{
  "positions": "rope",
  "attn_scale": 0.125,
  "parallel_block": true,
  "init_std_qkv": 0.0442,
  "init_std_o": 0.00652,
  "schedule": "cos",
  "final_lr_fraction": 0.1,
  "batch_tokens": 16384,
  "seq_len": 128,
  "dataset": "wikipedia_en"
}
Each number is 128 + 32 x the weight over its row's rms, rounded and kept within 0 to 255. Layers, rows and columns count from 0. Numbers have three digits each. The size before them is the row's rms in percent of the matrix's.

# down: layer 12 MLP down (transposed), 512x128, rms 0.365, rows 53-105, columns 0-127
# up: layer 12 MLP up, 512x128, rms 0.37, rows 54-105, columns 0-127
down53 106:131044134089170162178121103143125163238093133111148176114064126147147122153118114146091123120076095125135170140110127179141128194082154084128111121132105090115140105103100153150114138091085133153107125169109123141127097144171111208133084094110170100205135101137083126162176108161142102130101108121139106124194090076118162069169169168107112135110145091130180143142114122179102119110131
up54 088:166103180096151107155128186125111105118171170173151082122113154118080154140136127112107085123119049078153169156145131135115139174097172108089116157136137155162154068119126095134162138139094104133190171144134152160194099047146098118123083150106072110088124127100106114116146152114170136156118166135155091139164149102233083102127105133155121124110167115165168161173123110125096043125107
down54 092:115122155117134146132111143154135160139113129175183151109119159074091145115153148111083150072141151086091140164136115072129118126152139175154166086100133159145154155147179201127155109164038094139165114173119121134107146146121072116115124145192190167158186128130041108145153099095103132134035178152091151144109153128163089167103085130152105137126054128170113122153148123102163163118146
up55 094:198170087107110201095150111125136068123081084150129122128097164151155121109081123125169123106081108070138131116108165139089132164142139167139135145082138119112099148117046142094129172179122147134149130168157114099208124158207103141207138127077143094159116154105164198134079091105143086121132136142111122082130094145164121055160101137112151077131152162151131138065130153134146122094128
down55 106:182122164203158187112121091165165095113107103093047071111136164148134098115142123139130110144102069105123149112175152083076164104159143130132120130084123061183135185154131100094191137154129149142149058153126107091158078166150123139161153134157101071131071188133108128134122081127129083128165153163153114119112084166123096087184123129083114071123136141162136126099118098094131112076138
up56 101:111168144140104154130082139155113124251168130148080105105115168153156168100091085163155080136083119101082103137162114198142124109129161156146056167141113122133108141121136086143061097160100094148127132139150111166154166148103117144155164106157153160154118152152125091140084142087055101062113132127133219113120137125114144095112100112090190102135134093112177125151157152159104077152108
down56 103:158154119104116100166134065188113130167073152099148115132129116136164150221151183053147147140159149125118153050077146129144126095115060144125125121170167188203131136131139122089219115142131102141120112185158164111118143123088130158113152184109129178126154102142111153100148052132164144131089162143138110110171114090097135113130122129141126105135141115102134162188119162173165190147128
up57 117:145090148132083042071093192094154132125153075120075205164136174182127097178108182150119130152164128149103155165098120137147173079145139092111147114139133194142093159135099163100124125076107077118125168107147130173068129134117166118124141126163131148114162129107108066109146177169097090100112164129142123160065176102083140087183129146181088135119106100167133109143120087121135097147147
down57 107:122085112131135207158135117183103089148014137168096106125098184111135133156148117101129067114140132132121153143171089138120153133119157147187129131141143132157108097138089073120174159154134144167147115137152097045151218147186143047128087160109108130136126127088138160119082132119104119129071120127109133068125121090147144167148145147078136110062151079146113157105123090073123117146140
up58 089:143103078122109122114125129162120169129145091159102106151123126193094145128094143101162126111107164126118094111117170136083091102121127125151030139125163099112138141127191108111124152171140126090088179143144146162149118123086136129127228126182113050186116110095092151126067089073151123106137084123120094140088127151114163151152160047161088157168086187150094093165141130147095111189124
down58 099:164082097153156147080177061136190117093117148139137165153156119149133117095111087140114118136140143125083161161071210128097097063102171132118077155144187144137133050098115085160106143199124134115124125145123161128182129115143127147096160162126139099181064148098123192178109065121150129170097147165138070104071138130170117088132138101121150148186145118141136145159141142103096157097098
up59 106:118150104128106132094118150148134106068131136172057194103141128080142141141139171092157140106166135119076131132112160061137080139126145081130097095072136084143165147133049209100122108110135161123154129126120148110100123087112146189133158144120116095089135176029090144140108124193118087133129150068145070139152134088149213124140159193168103121127104137150138160146115104123113086139114
down59 105:100131090081132150144110154095129092166101126096168096210138114154090168133147092128155165176160101104143118072119130147086134118155124149153076130089186222133120132140123124163129089131122077147178065162121176061162063125111206098128119118084136121190123157151140098148118094159140163144163166101143118131109171160123099178085164096065164128154120129118153140130160125098110183132105
up60 107:068097197178102129141086136136177121170069129122158160119161130102150140116142135116156099153114067173123167117111122125136151096054103111134145133083117102221215123072114125159144095144123171064120161139136099086172113194154108126089118119092138158094138104179142140134114170160127148135163125164135145134151157112129088109174144201099145180137111116068137076110135145087088158136097
down60 113:111113114124112101106139115160168150142096105115137105067145100111144110178139105131150090196140106135194120120088160124094170095130134162082142132145143155156142206169144086114179172162132137149065106100125157119152179104129068137131119156140117120049123076126145102134079179149114097114128162148194112167154102152101076082088128116167153118176166141088218061147148120092120164103095
up61 104:062178165105148117179120152174141128181159097107168113127140141132128131173191132087137133073163072109075142107175126175128128092169118099075147143137173101120101130099153186143101136123137073138116100141113050131110078145103139159124153187182131084131124150119198161124160090066105142057151137122113186110080095105138115131141066119146145073118123071126145155148110160098088147122141
down61 097:181105101123186104111103077064124077142147146109093151138082085134130171103096112157183139141137135188080132068117178108082114167135133150159204104097113183139209182164119099133136109139131146117143107079157199131119186160099141168137095072100144171105193141102123103095112160128172122151103139125127135162184140129163098149124164109084121168115170131114136114094147145118174080143132
up62 091:139152134104138076098077100084108114179129145159099132150169084115095149142149111152138182157169117087127176135149157072180108138140136140128039106084125101126166112156095161139137105140109116052162153140203159143066128111120173111127089116136139097116102129205148130106161068115093119113171137118115143120129192145157108154115086134152181158112169134113155043105092089126117094154199
down62 097:118124126094164090073155141124180139167119120153087156139152123219128114123119162133178137151150131152124138105115184083140124105124177136066127148057149116161130124142093115126110108107146033161094156172143150110089107126073090173077123176196095101111138166093153077083200074137152094170115131131129124160166122162104120096091163164133145154172119142177076095158109162126126129092132
up63 117:120098218176108140173172181097116142131103144139140115087091106137071105124114129153141115070114121132153118082150075128186108111104202126178122115075143132155079091111093110162085171113111133147131124091144167103162115174149101093150130130142075131146203174094073165158056126098099123149130080074107144119176117172141151081115099133146113124172126149169093091107105132129107176097082
down63 098:156150144140042225175161086128048123127117127138167167160125149107073134144140161144122077053098185159110157109097104152147092136141093097109118102086084091135140156115140110136072145151144142128151144124096177150143133178123061124165118114165137139196143174143097154167098178151106088075161115141139094148161104118123095169125087092145104137177135085151166118127101159137119173090119
up64 095:156182151120129121134142078129089162084200055118089137119140132127096122099157150118115120140115097128131143098195144129137185085142182152162093148169114140082110143105116126086092146124117149160109053150135125202162206111124071119106102154103164090094201121159108110169151153106159159130141161051057151122108122156166150134103104145099120130139155169096169133117132069124112145152065
down64 102:117054173130134153125205075139101136075102124143165188110103106149146099091123140111124095143181100142171147182149116177112104119161118085153177094061170090099128138129098140097137082150085166118165136098124073179153120077145086141110143111139111148102150131126166028122109133118112170083088128087156116130146146120138132074096133106106084176145159167142168142141132151195181170103134
up65 102:125129130166154093076200168125068118166095090132146108107079147101122102139167174122085118168169107132142124117144141101073132117127110117155128089127104108155173153105148187104191138124123089095126118180144099182135109111074146113149131051110172110125134105060125178128133220148162088094167145096129108150178139126100085084102088089186154161153135148186149105135084131139138091081097
down65 101:085156182072136141149119134164166162088126180215056102103112079096129132110152149090100086132115154151106143122167122147163164108128118102136121088166154110157132143100097155098166123092125118152048115127139098184138081159116184109194149101101147130145132118156107118211073150131122073088121134098081121113119173151076197114081132163163129123160136156150159108143108132111083185133164
up66 103:107111111120119122141073152142064103149118144084134106160146147111156098102121127179117105143176143136055199126175062162134166080156151059095140148136097131070084127115175143131060136168129186174137127127113180118107130099095110147080111103147115098140150136179111089195172171156134145116151074070082127104144079147155135171109135187157124115128146191115158140139122137069112096100140
down66 103:147121091179096086111068173164171158142158084153157117090175146109146146096121091093175102134157155108145099107124063105115128096211173169116149166156140023131102134062141073176149161102175129164144142128166122143124092155147091120129082176115143134149115126119097113149074170163151107142144132187113142068075104143102131094113115171164165155128088142166115142117159101135086145121149
up67 101:106119131097118116118097153155144105129148129166096154159102149105171061123157208116096091164101144115132177108148102168104109105148122108169186122186139129100128114153100143123139115156146146117115190146137135093130130071170144085180118130136101090183131060062180081076131068138085056181130151103093132165135092101128166114106127129152080116150131089106090149105134198180129144054136
down67 104:121109084118139103100148113160136098141148182153099174063073141098111107100160125119151154105146121141132124128158141066094145091149111146146116149129096172063137207153102129132168156123185120109134153166063144086091077136170103086075173153073148182144144083081063145173149171106116142120177063109150109171099150106138125102180093124110083106105104157129112118171112161126127116180069
up68 091:103176136136146111133158139114127143104134162167186184148183184104139122154093188110166115144120111124106169156117161097151144159090151064158107088102108179089155121097127138097132116094136134117113096114115116112127082071164160130134110172090116110125118118108178163076184128146136090099100043058077172115107191077135127133138148185127161123207108119175165109090138136053105142148139
down68 096:130127126132063105047117170141106100129080174143166168128075138101100094166088126115107104136181114153122129132145044102145156171132129146120110170082149159171097172119090108177169122151089145131051119104121130096110114112124091133117129107117107149158082103131175120058091147203086115143165122156113152147132138163186147086144151149064113159134136111096138142220155095156107105075147
up69 093:109130160124100079107153116173055078146132056098124107113157159138138128145161142175160131105105192151153110084136124132111181134145089183148117093149095121077105104139138057161057150152110118174132128165140125103125143141140129138150187155079063170124160144107118061176143104091131146131198119157139121163138140099187094107116148116061130123136185076162134169052150100125149142104143
down69 101:097081178141176149135147146095132065111127144060184114076095203209167088154163140123119100140096132152142146144123138143103145147197153085086160149050103187156117119136152175139101085059143171130130132133147119151131083118092130071140094109093088134113101122130136133131138123144158116174116125138118115132162045090120120114107125149152110156159181057144068166134105156079118141127141
up70 102:173157165204152144061114139067116105137132151107137116165095074114136114130154116144188176103092139116122147163127169117083115135102127143079150073111114102114115047077074163107116143127146173114117083161093088103065108165153172138138138100146125114098129153127151151121152117130147167187203127120111079154086148122193121129116072185100141147152155200179100094134148119164142146091149
down70 103:104169117140052135111099090116120122130199122127157131116097112152131083159189120097133145113163106177092138125151024171151106138166117123122080088117076089149120125121119136130102118093137093132093112098147099179176120150101109137161178165122141109108122183103147122088189047102140179150128140132079169156124193107121123183103077070134147118114139171130159098112210122120163139130085
up71 084:065091138157130119142118173102114162051154117088088112150121130103106131174115092096075135079103169111118173179168118128184125156100064170173173148103111107125200217155094137144173123108152101118156127129153164169102137143096133105154126082102190133123177113142116104131090111140081103144139122104097084162118125156098087159149124130099088182096175096131093131129120205149134082102091
down71 089:152106103096113083172055141118160095155138155145106162178136139146160146160158143138090109159167122075148120083185203129081070157190124151140144150133150139141095107107105091163102174141125105094058197136098099109153109126111189073129123124135124117136109125110053088139137069135121097137111157120156095134121157183155143072141158083142138101098084194181089145119068128141141149152151
up72 103:091109102148096132112155155095133112183129127154095116176155167065067136146108097118171108187103094095174100123140164091113115117144097114089151186146188120124152126121159150123117110138111122163175099144154129177194129061154143116174130142196150133119146158149154118162128130134113101128082094184099099101112109161086090062100135159130183027167154133160110121083096118192147131081122
down72 102:154070075144115108149162127148156151164133140159034093137102191064114174176132099117147066172152113158108121079118099132115114165186123110113113172116113155124092211097135173094120132141133151065135139174128178114192168107131085145097164109104100153131117069135128032100111129111113135170124164144136120123134144128173103096133123121102139117094178110109175098137124106129145058160110
up73 101:126078097129106122089145119133204118152111140096131151141134069197092059111119166119130087109053114138124144137188033122171079137108077171158106171162110115164137089123135110129140136116097093128108164085178169103143206119154148113127145165180100181153126147174156080121111143134140192143096100126160117125138140110183142120168105143100145148195114116110111105120084105104163169151157
down73 096:084075161133122112183172130107133159091188136082146138131144121123123117153161095105110139115156161133170113137124114094166143136105107136088115083162145075120095167078110102104059087125146114156101144131166152165168149167099097107106128131153075162147142155172158053153157188102134107139161087092133154098129138143076099145072120141073170157158033168145130072117048136150141158126080
up74 098:086128091129105089115136120151132103101163108136125125119108187098131125110144182217160121157121119079152126171141193131160173102157177137067087097124139109113133147124127125047127163118102158182182107162054136093129146136118121134170068092078147085092131154168123166121093094137108122140087092148130186099117164148161169095154130132128118079116177124164136071124112050161099104177094
down74 098:150083084095085135170200136158131156170098123092063148072144093107147126170085085108107087126120119088129109106174158129147145132100195062098183187109137127101109104158082127129090140159150129116067116143146137147117142131133095168080153095078109142112122136080150084139061126114118141102103131147106181119161143155143203149115145082070020123110120114115136144106166111108149105128101
up75 107:116060169120158141113124155108154142111140109127078118165096125104139101121146130125094146152142118141081121180113139120084108102148130098157127127080135117154105115025150103097158188098143108071134061139115162145163134126130212145080196156136167167148155117153102123118040143140163149133145174151137132183106140094114144126133103094128092166105108150222130162110059078127127079148088
down75 103:124202120140113160083116098114178180123139132121142154161181116143129101153074169098117094137184117150121103116119146149110126097116191166112126114137150120169161136195126148117115150109117086117158113128131123150179077161098095184127185087130134130156145131123156128096146053036119102200107139132092128150106130175141117158144136145220127133106085120125074142121045084169147182090110
up76 099:114115156114103118094116107113106121152082060138196180198128133113110134127115137097131171109091146116045102142130125187129123120152106143139129092136087136178211101112148105109055098147156084104104144088123139094131161131102191130163154102119162109123156130071133033158147116104131140116110121160135106198142135124118113169142142169157149143172170137155096145019151144143175126124101
down76 112:187110142111087129138144111118159149130166124113082168154161147147102094119098166092123102135113169125104129165137102118177102119110112078102100123059125126159135140124133106075125062135098109181155114112163130084101144174101144119147191151066103123131105151076080099144100045066162134117135157176126120125217108114068132158136162091094139102180139085119156120046161139130202142103127
up77 094:120054156081093175168145151121140122135159124101176170113082173089097146146113097151123122163150150152071189163179128120128127086137099125149082139184137104121089166139042123118105140104161139099177126148085167166112170123059143127083131157132096126107100064091081107123164201164149112129105160070089142165090134179166121115095128159136142126154177103104131110105178103151140073115132
down77 097:110129160048099126167110075119179114106068127148116160148176078164095104059175098159145129159104147107086125154108113132156128102102095085171162125053144067137122115075118106169070094077120095142115204130090059149162144121078124121042120131124176135115138111129116107155132117168099115161125081125131127155176158130169084157115122137127179143128113151128168131159144131157167176102118
up78 103:146101135119189169128077161106142123146138134149117086135177127141188158179136185162101031117156074159110084058155071111184148120139133195128100103146090143138134142173083144103147136149095126182157074081149141113084140133105126145086076148140160147127096038118156142149147094066137143139109127102079143096102113103153078161135182128147133152130138137156153104113135127123164119164071
down78 106:149136117133123146136138154175167136088156092138153132145101146145050130120115185126100082163099128148083132156138132077131079117129175207078093142124141097185086156122123087120088177088121140154198108089117125108115130107129139133211039102156064170169155116132135169175150118088179161120161070165118151128138135145148142131098114142115123135206160137124098110152157144133200161109120
up79 104:119146144144098162111133185144100150129145077165114056140116136168102152113121091157186170147171143142158110108114098141118093151141154120035119127130105152161163149198135151175166079143125112109110226119115133156114140116117138107121119051102157061128092096195153111152060124141126162168181133171128133142125152135113135108075135106080121118128088131116110212133098132131148105050127
down79 102:133133186133116141119150134139105118084135144086171093116137129135123133119139144120057140154131125121176085133112054107131127120228150146158153132126051117105101139194134110088108062113153160148120111109092112115154148078135108100124117089115112150132150125143149158160167141149052148127091070107121109159096148139083115175173107128134069193119107169110221091149035090140165138143118
up80 116:072202146094206134121125179097056166144168160071153141091098101142104159175081128151189123143122129137128117181194157117116130121175103137121149087148101126134165144094163095149103116146170110066099140129196120067164092122095144138170108118120136177148150156114108156158096136110143080101097124114106154144117152093109102147190087143114206158122137109142108073101125136087085136098162
down80 104:139121116154129107107150099152089118139056098131136138110139163082170129043113080095079167129144154105107137173111149086194154140097121111152102145147112133147104151111106183124159108074075144169154118140067111175091163039155139104064119138146112128077118195136160101091145079151091171117119108143129113136131083163158151178102128178087167075175159125092154179112109160138162128154124
up81 116:153156140085152123052070112176113128102112087101138212114109113132134114125137131105121138170125109119100131105135090125154112198143093145117072159164156134128124152120130139126070201126120172082192161090128140117099120126075128090181097158100143160151108167063082196114168190124178136123120058149167123120162093108169129117138101098084103088133092142144113102078086150078173119127117
down81 113:101121096143116191108087098127128138081095145082205136158156155114166180166115104151127166179128036112091210131115090162166157174134116130125074135167104144133102110136163160167133100157119076147123105137104124148158122111145130163127125096128194178085081125120150088145120101150109076140125066151110092122086099110197128115149145117117144137158105170166085101122101152074152088076179
up82 122:153145199111129080091126154072105150096200132142115159077181124116129098104101177130122149116083138154125115131110139121164143100131194139148098151162128111124105088131119162090104169116139095177128080127156113178180189125105116156126150097171191103154213188105063096125144126151104110109141194083109204108151133140177161064150107109108103116131172116086110123140129089161102149126156
down82 103:134066126143146153166097111151085134126093182095168155152092125134147096120116123107110130123179155073128178157183082119176108169135107151179154143144138166119145102163067076136108079116166145079142202117129144066060165108117088128135163111124111200129119081105157136083062157117112137077115100145124124132139163124090122106060086144108152145091160094146166218128143112148150093128126
up83 114:144119114163081131096107068120158102126124064086091112138148086147133181099137124084104115095097098108138110126136077203127136191131086164165135167129117169136111177141125163108132135158130141138079098139134149113104230080149168193137123119125108115151147044109192107167110143159111087093128079101115097078147125133117053080125102162130149117128122127080076100103117162160169140175144
down83 117:074136176151157117075141128103142084101131094140117146127133112139098148156103136092074130116142109118099167087158131164156073121143072137097124130100105151180132168110202075178132097074082122139118099126112166127153164114157085115131090146121127070146058154079173098130106163147120140158108185145132126124164144126106061190160148135140141149117114177191144121176172087154126037105188
up84 089:060108131088061122139125137133153064129185132107152150169153156092145117082121077167151141106118159141126037105139141071131162096121148113111100148193188133098063134164139120080183147089123101142127170147089139137152080073181121169145157134155063121176142152139178137111098145142135150129101134084160172126116112110125165195185127074161150101101136166117136132122163072132151140112117
down84 089:140174133110140092120156101141117136157090105105102111108075099115056112192130148119155144147145176110152103161179131089112123134147068118068137146120127120026120065158212117135165150070132124080129152124133080135121123113130120170087113128147166151118118125174121079173160220118120162068089147155171175093148114069111136156130112167081104121133142159142131096097086154089129115142100
up85 104:078111151093074191095100150138069116134121074141110092128117090185078105115181150173165124150120133129143148123102163098141141167175178146153089082144149124095125106120138141137117129045102107124137169105112167137117101078154177133061113125095147124120229127086150164114128168126129149068108173153135137119117083106165094093134169096135088124140147099151155081094181112162106155196170
down85 105:170150123054173119153156146117083059133104173106121150111121159117096106085121130112143104113141120136155029132169126134106076122166128135117138097188101061120129113191135111144149133093180137150127121097113118109065158170151159150099158093198121120183147131118072156157090098121099069106146121163147125150135137153122148093139159199144121075126127158108108090198085103152100150165063
up86 095:106112114116137140155085130090137169145102118152096114168137116124143124124059110122047154154137091139085070146111139100172165104137071134108142103111127135086124115160161123143152142116168172162103127162215061135046110046166122067122147179135069135106122120167145100068128129128122166086081128134118111076171128152059133094167169163161136091143144169114123156153079158099116113149113
down86 098:179138077130141112061100140121088158164147171147136110173178142183134173114167141105097120131066164154121065136083178147117106101147160113083134138121104105137135155166095092159133098131159104121125080110168152145128192137089087093128073118150112110095097105113121160152117160172152116080124097142169131158165103137161030141100152134095123152143164138125179115191154189195190099132107
up87 108:101116096100138049119179148121086093094137069145163164112187149123098154109132186163120124093138151124117134093087200130125173135118093067160109101101139223135153148090110089181173113125109106137167100137094113141141113126140090110198071102088113133138119155117143138072169148165127111175167148215143141138169090108169115094116111178097115078172139150092120146113145098120159103130146
down87 100:137127132135108116135110195100186111135138141140196156102083097141138124169162172120166109112166092126132143063181078162188177112156172181096124156113119119162113160088071137077149174164122143167141165156147125083117116163134138124086142121130125141071154104169130098136143116123138103106089079151109125118127155128041165109153150052188056154163111137180101137129170107077115110110085
up88 105:088175148133162249127120127176161100130136066107119114126103089142110134129124149142202110110140115179093098124154159125132109158203140134083118130123063100174098039155123141099147138152114118106118146100123114065133098164154084100111162136120096112105115157124127098132091130182125153037138148144129210132091147141129142139124127128077158095143151093126114144082129205171102129126114
down88 102:136111132177176146110130038151106109135113130140073150066115110194146112150124132160117126151159133069198100136136197189112085172113134109136103100099117165082142109127130158110095113157149154122184085099107087141130135152150144104104121180164073108075103089160126095134113139081086068145114082069154159115134162161198174091132172150125101134119136128159139171061159096119139160141136
up89 096:087117119095139084146090119073167124127137113126136138141104107088123146095107118191108123117208103137113105089104148138131100127078126171120144173073139151152144074075131080202146140135104141112121133147107100098150078152118150136148154128165159152106115040179130135130171110131186173153108167144198123120150119187170080063163201141108142160136120101140093123106078177186125182141130
down89 098:170163084179155081118140148111126163110127141126123070108118161155109131103126130083173067126192172159163124154123083077116098090059064077098148098143169145069140144123158063078106123160125104118130124100128156116117102133103093129060082111132121119174150201167082114148138112099141099095131137119124146111084144099159092180157090125084117016125094128147133094150121109150099138139128
up90 099:146108134142070064150088129120121137107124128098137108085048139123099096249087131146145200136143068086103173137149126137128157114158100136137123118130185085120185147165162107130149059164102137134106143145121109134105108144097127152118151142114106145078127104128160108143100120096077183159117153113171120131110133122185106112198113139130191129132151087162135053085168115152132073175154
down90 107:078096121082099077154189137089106151122158176143135128125123133132147136141096160114157199155191113159140152142118150169073175092163092117109127143126154107148091128155119118124048117157077157116100110152118114129078166102133118090146168112131149121094068160109185125082115129148133128051100179102138163121221157175190136116126120090093090165118169120102085055106154162147119112154111
up91 102:089102143181130109124120123114079142128139122117175174120129224109144092116124075069099126122109078174088086085128082094161091105083114147124103164088106159196099115097134133116079106118172168137092174123119141173134182032151154126124200164149116141160078089165180222182130127110130136128145148143114099147115149096144126168116109154148103083128127108133150136139112148124114154114168
down91 110:100135095122090111116145104170111082091181195148161123145086156143152095155168090136138158132144089163124128132038135132141113114120101132138131086136079153088169130184142096144071108168126152175132167142090125082148146057108100202158151179092188167121096141133129157089110123088172107065120130077139120134057133137109158112088117086112095084159171129105111126105088119107087147071158
up92 103:133101150141097140122159158095133141088138116146099201130208183130135118170112138141135151163080103105115157151140132141157140174096095140176157161099098146134095085067132133114130123127162156128169150168125069176091100128073094116136130173151119112139109092134114121147096153155180118138179064181098136210084167073092139147146188118129081129097111119046081121133173105100069145097101
down92 098:130093106139110146108141107128088135142157178092123102102076143154077135165147113085135162144052131142134084147099135164152023149076139134062185144115119046111165153146106085136161099155161139192127106112159153134100103153095115031107113129121143154142111186154157166138168109156135102207144109130146194122145139136182110157153105126139120091165144152112132118165072138160117143115107
up93 099:082149212142136164135063163097149108163181140126077117116105131156099170157149179143138085068194169102149141179093179089159107129181121118141146067135099068112092096081157148140071122109186095112109114068164108124112158106116119129111174093131160101175129075088127154114157130156136147126115132149114149123129085141133098057132106131088122090185136114163210141127116112153126154120146
down93 101:144194119129106123114152104136064139134168117051168132159175078134076143091085158169103163099145176116128059173131171179078171137153110138130151129098121151106101123129016144102126100111112213149121105128128152100140091151119159159118126088134127111142163105128151090120151096137109192103127151097078155134117196149104160150114131133152097098115177105051131135083132116162106094158133
up94 099:107103108147129161164067139095169084131138094141154176131139116173182128049111130114176113076091112140148145121092151152166175133134193149131147199106148112027100105099163099110151107125103079092106066105133160106174155173124156162136164138095147153113104121112141117177075149146081103104123066150116112151126057108180151079177101123157125158144116138141113121098109116090134161187130
down94 097:097114199122167142113139112111143158129095144163130159116112090121079108127162050134137143112111048109118059100110121175138130112109114142175090106113134148134154135073133096171090154096157117127142092147110126169159090140102065193188126087219129111120188139129096144156074104045126139105069143128160156105157164119098138100101157162149137129143080145157107128197134102163123148103172
up95 104:114110131128152131119173152096175179133196148208083168113128151096115127069077152105162175118128115113051083167178161121167109116104118146133161129148155115148132053107125159106119161118137159094114184137128119154104128094153126132138132139146136118099121097112123116101103128098115113199122153091057075114080074147162134089132150161103113183134142166090119124187220155070123153117177
down95 100:133130087164115116093154164157108132169130184203101147150169137143200102122143145060162113140077118146151166170092187154108120121098159134156101098106111104159102115151132131119127216110202101145093109166121143151178113123136092174059119144096154104098108073149144093140057115146123085094071099128125153136086150146188112115144167158061141148090151136089141128114159078124079124137133
up96 104:158110158117141084125122115172061084138165078159111130159157152115113117156122110097139142103179143138129098154185151141171186094112124181093096166094159122100110121161153141240126131159070143151106156095150162043113145112104121173095113145133093151118180115109103142121205098128105110098111148089145114136174130142143100106095140085125158191181117115125102093065168134121166062145123
down96 094:137147139093133125143171064140144094094129153069131120141155092095086174121133138142148161165143111152120097165082091106171153169105080134118151159175156138133117133213163095161181086127153122081116159094144129124107134119114121044083106148106123146057132135164139104132119117076119143142118160159165184114129079170121098088195127151082124101118159106123061137159061138081177099183083
up97 097:154170093184117150160123199099128169101134085121178107183147089134174109128134147115123105078090169150053153055062111167087130136091178135126141179124141172108118060156098125118091146115098139124178140105081076107116077120151091098100162137109202137136163116139133111125155172171093135112114174162135132171138168155124057072106102096130160172142090117116129132156158103129093131119145
down97 095:167117084129140117141124099144194125143071112191147102162125085130134114111166115085140147129115178099155166159109098132085106150127161112145123064125111067130105082180091061098162180106119085176123155115134150131134019115151042153088120119115150176084114137188151133176128134085151137133090113129100123101173132112134217155122107117128128163173155167173115120169138119117123165134111
up98 087:094147132150143105133071124115116100192114124143128166145171158132133068083141100114104083086058186112141131145140137160137123122134130187151095177172119155158229091132097113171081111156107155144102051144127119170163130107153152138130106084112111067144112065114097166130132152171084112180127076148174136172163126148098132143078146088038098129195121099134154114127113146130125120125128
down98 098:069127187127164133184102098160104134130103128094152105168103100143173112159143122088121154122093196112096172140107143143150127135167130146150149109137090119176149126052038142127123084152164109186120109105107125201124104186178169122175112101140145138104198089156126120113166160099110149091077143115109134134077158162126082075124175113146107162149091164163156099168110160108149132065093
up99 089:038081113101092120159125121117132129078151130131110088096095080106114169142140063113124152133133104141095178119121139097163128157159089126123092128110148150135124130190131157106044157138090213146130093112118153149101129177188039139091142132138149133110115173144127107096147181170159138164136110103089145135161127084115121114102143098133121080075113039141162174149114142100156187168171
down99 096:123121106115092144078128139073182031097147138123157143219174163117090156115116086191077130111117154176151102182160080097164176143123130139143096180085067162147124094112127154113146115141155061172115088164152127125143088156129152161128150128058124136111149131105091169129149181148139116101137094112103110136170072061094154155168123112136140113138111130124128120125181085129072129091119
up100 097:167117157165225132134106110109164128118117129162146111071156136086114119152119165154131139163105181140121161176176092159136099137114140083107104163103063104130148112088144076080075116210135113115153080112133146110115127115103097134105135129111097081140091179127100124134045075128079197135089141047125100151126148120164116122158127128142142129194163151153166172098096187157112166137114
down100 096:088118093136075127142145168064097117091142117124110087195070097130152129179128142149172168115149189151143118095149095095090113148122123121116125128131200152090131103157121169152189141143166127091120177193154185171139152122105104076078151149135092177131113116091198121116139180104093133167105174155148183140120102115127108130115111079108079115061092127151142112153225142143118112142131
up101 103:143134117108135103100126100078153154165074135116146180021146163162111167097139080101137164134141139128119121063098175121145159111140107117070079139095166119149148108146083153147152120153169091104134171106147082159061156101111108133136120138175125073141160117102121088124223167121123211147092142077099107148142141058158144120134130114111134052126175132121129138147162167102138106170099
down101 103:149070108161112117135101177132092091166171107147197138176102122165126121100155122107142172149118101170134089186100128186167099185138166117192115106126089165130051131130151103113145122079084151135154133145062186141182085157168108105135115101107081131111171123145106164180104156083106108172122129138118122126156127162186166114132164186123064170121162163147108132166126132114104158186105
up102 104:101085111124139147155109078044154216137109109133116123079118085142133079139131110154156067102106121116112127156125188149095175143147096110111118150090084147164204137085151086129089111152099161121148109081150122173074147055082173101104152120098138183089140104154124161123105197168118137096098131131185155114111161131123124160140136111116145172095154154132066191154161148113125127138186
down102 100:084124106065108049123123130162094100166134098122060136149119122102104128116104162202126136119148149131116142096104076137127066081166162123075162157133102141083101056131124144146152201087172148133152081133112120089176097163102097155143115093177148153140098097101163113188192199095126148068157100129129118087106128119166137112157078107127121156097125121118121130143116118134194093189112
up103 097:175120133093094105166115139143157149110251109123122095096185148149117118136109072166129100159134160165178137170157103127121084125141118091102165077115149158131115099110119066055110155146196155076108139149174097152107167161154110117155044165164128094103139131062124173107131112065164112144116106146179105158145127154081124142127130114102124128153139110142165139189120083081114146120158
down103 103:125111120153095125087096159159098122156131081086165143154137153106163149144111080085156080115153147145066085098120134187145060169173147103097069111122171097130152155064146099119134083122095162105208090191050162161131112107123141114130181064127121161108158165161149085190100109155084159137097139145110113138161142111146104160140181092159126103092158129136131091132163113162145092151169
up104 095:098139165097110140153094139191137089118175083162103112005145174115074089111139110143124093104127142152115127168165086136104135191167125139097146168170093128163130091114108158192142068113119117093153121143119157136165110156091119127156146131142128110153124105170154134152098161144145122066140144073119181162160115124139196192133149083151129125109086055170130116126144106163086117135058
down104 099:111149057080120133042089172157102172136110143111126189122090130118105071115096179138202152121148125127119099177123153150148118143125130064098103099153080118142134108138101165048090110141133167172160123136154143111094169136078163170086133148167050095088126166154150171142175165154201136139094094112112112177130131149108122119136113146135111092186114169180134099152122132119158158115167
up105 111:113149112191136153109141113140113106087133103159124094195094127145086160120027121100113135145144106145107079115101157112114136155073090088151099181107139146124166192120177083184115121134111092175109088111161133118151108179090109151165095163189114054138138154154110112150101144139131080056185143131129115090126137070071150123178119073091115161153111169144129097109130124127161070162136
down105 102:070120115103099146134086135110102140081168142151081101076119168151182121102139089151214139143123144140163153123178167097155141146149197100084135112154137142099126115090133144093155109075103126159190146187087113169089173131149121158104140090101149172103126113052115155130160112077134129151066096149124191083127121180127071150116157175125129147093073063083098139107164115148124118099121